From a checkpoint of a small transformer trained on Wikipedia.
Size: 14 layers, width 384, 3 heads of 128 (1 for keys and values), MLP 1024 SwiGLU, 24.6M parameters.
Architecture: RMSNorm before each block, learned and rotary positions, biases on query, key and value, tied embeddings.
Training: 386M tokens, 5893 steps.
Each number is 500 + 40 x the weight over its row's rms, rounded and kept within 0 to 999. Layers, rows and columns count from 0. Numbers have three digits each. The size before them is the row's rms in percent of the matrix's.

# layer 3 MLP up, 1024x384, rms 0.0324, rows 1000-1023, columns 192-239
099:561498485456506526517463510551495490468529482476465536554472492462444563399462464470424563427466525561511548525523506511495504517491513471489567
101:501517439422490462559529425462492449539414502522420503559485488507508528542541598528559535513524533533505432472518477513496411456442523520513538
096:496440437508421405457493509506560547510512547479494510423451513485562527459514443493498556461388542485530528497469505524482458474559447443539491
102:519460515446528493472473464547448489497476527564468427425546485512485505524495497476521435498572500502537452531423482520521505510475548549439542
103:501470567508532553507473557492477506548508491430489496543558445484526481510489474472534496495464508444473464534516479465510458524469498427467514
101:507483505524481477509428453476410499549514490498541495575422497470584459515483471505518470473519494535485591546562479473474474487503459499497510
102:422518453463525526502530451534446524493534463493512497508554519448497585484459508500504410467565440476594503539517460422515512490531470443468410
100:572491481492575527460494525456542486518575478456531506553537459580474517552452560491455481494506511490481522494495449423529546479467373486521522
097:510522544470530441457591445464540473466476422578507490508558487454537514431498518500498487484520513543460495510501522563476489534521560432520559
103:506478445456451575516576482465509476483485456540475520469503534536571506458469470493512479464469445541542487557490502520470440482509510571525479
099:540537480516530543446415488458552511566468514488475497490453543548494501542499613580487534533472483548517543612452534484523480506429468551512495
096:472505550513541502496502490502502585528500482505528412477476480431531457498514456459503484468469526536530513450515440504496479617446517481442479
101:495510459564456477484518550428492505466497441499565529500521467427497502466515505478498564417442480451496543552458511459417484507585548525487429
103:545546569429434494490506488470503516496528518564557447505487431483482496477451468482539575429524486450464506459412540538439508489507533486516519
099:495394495496550562511434534521416494468511491513499488418432497422532491530518503511446435484471564473584489505503495541513475452508471535531507
101:495477553563506521463436515510562585533545437498486540557506534511491445478451523456456555550480591538394478487529543497483583476480501437547568
105:539404517483442490495501497480507443580504495563490492503485488520489487544437531514507430463552492480501566540510552409456514563485474543491502
101:493531561518462516483505585503374418477488513484439452504511551483490495460493491550559512537470447530651491538443459510514455500527583447503499
097:493471488491546563526470508482572498452524492550598557518531531452487504505524457460506526494452465481490462538515461501591481492524508485441525
099:497524525449537463457470536542525465568532481517528514493440544405495550481527504527553511418461472442456510431540541478521447572492465484522531
102:467569502452462396545499497418485507430502450503555533526500494536497502534522467491462431524492577541579469499509494482507435445507544528480493
100:461488505499497505417518437532556549444426491481454540497532464495458444457474442477500542468504496488559476428426519421525498529526511588475496
100:600566505522525526431442454516392531501541528580564496492497501489408464566469518612563518501502487472561472524480451483476509449497501478438522
100:469466508478423517508453560555509491468545475517571569496509469507465514399522483525496499536498478534519539562460503542505499473467520448458480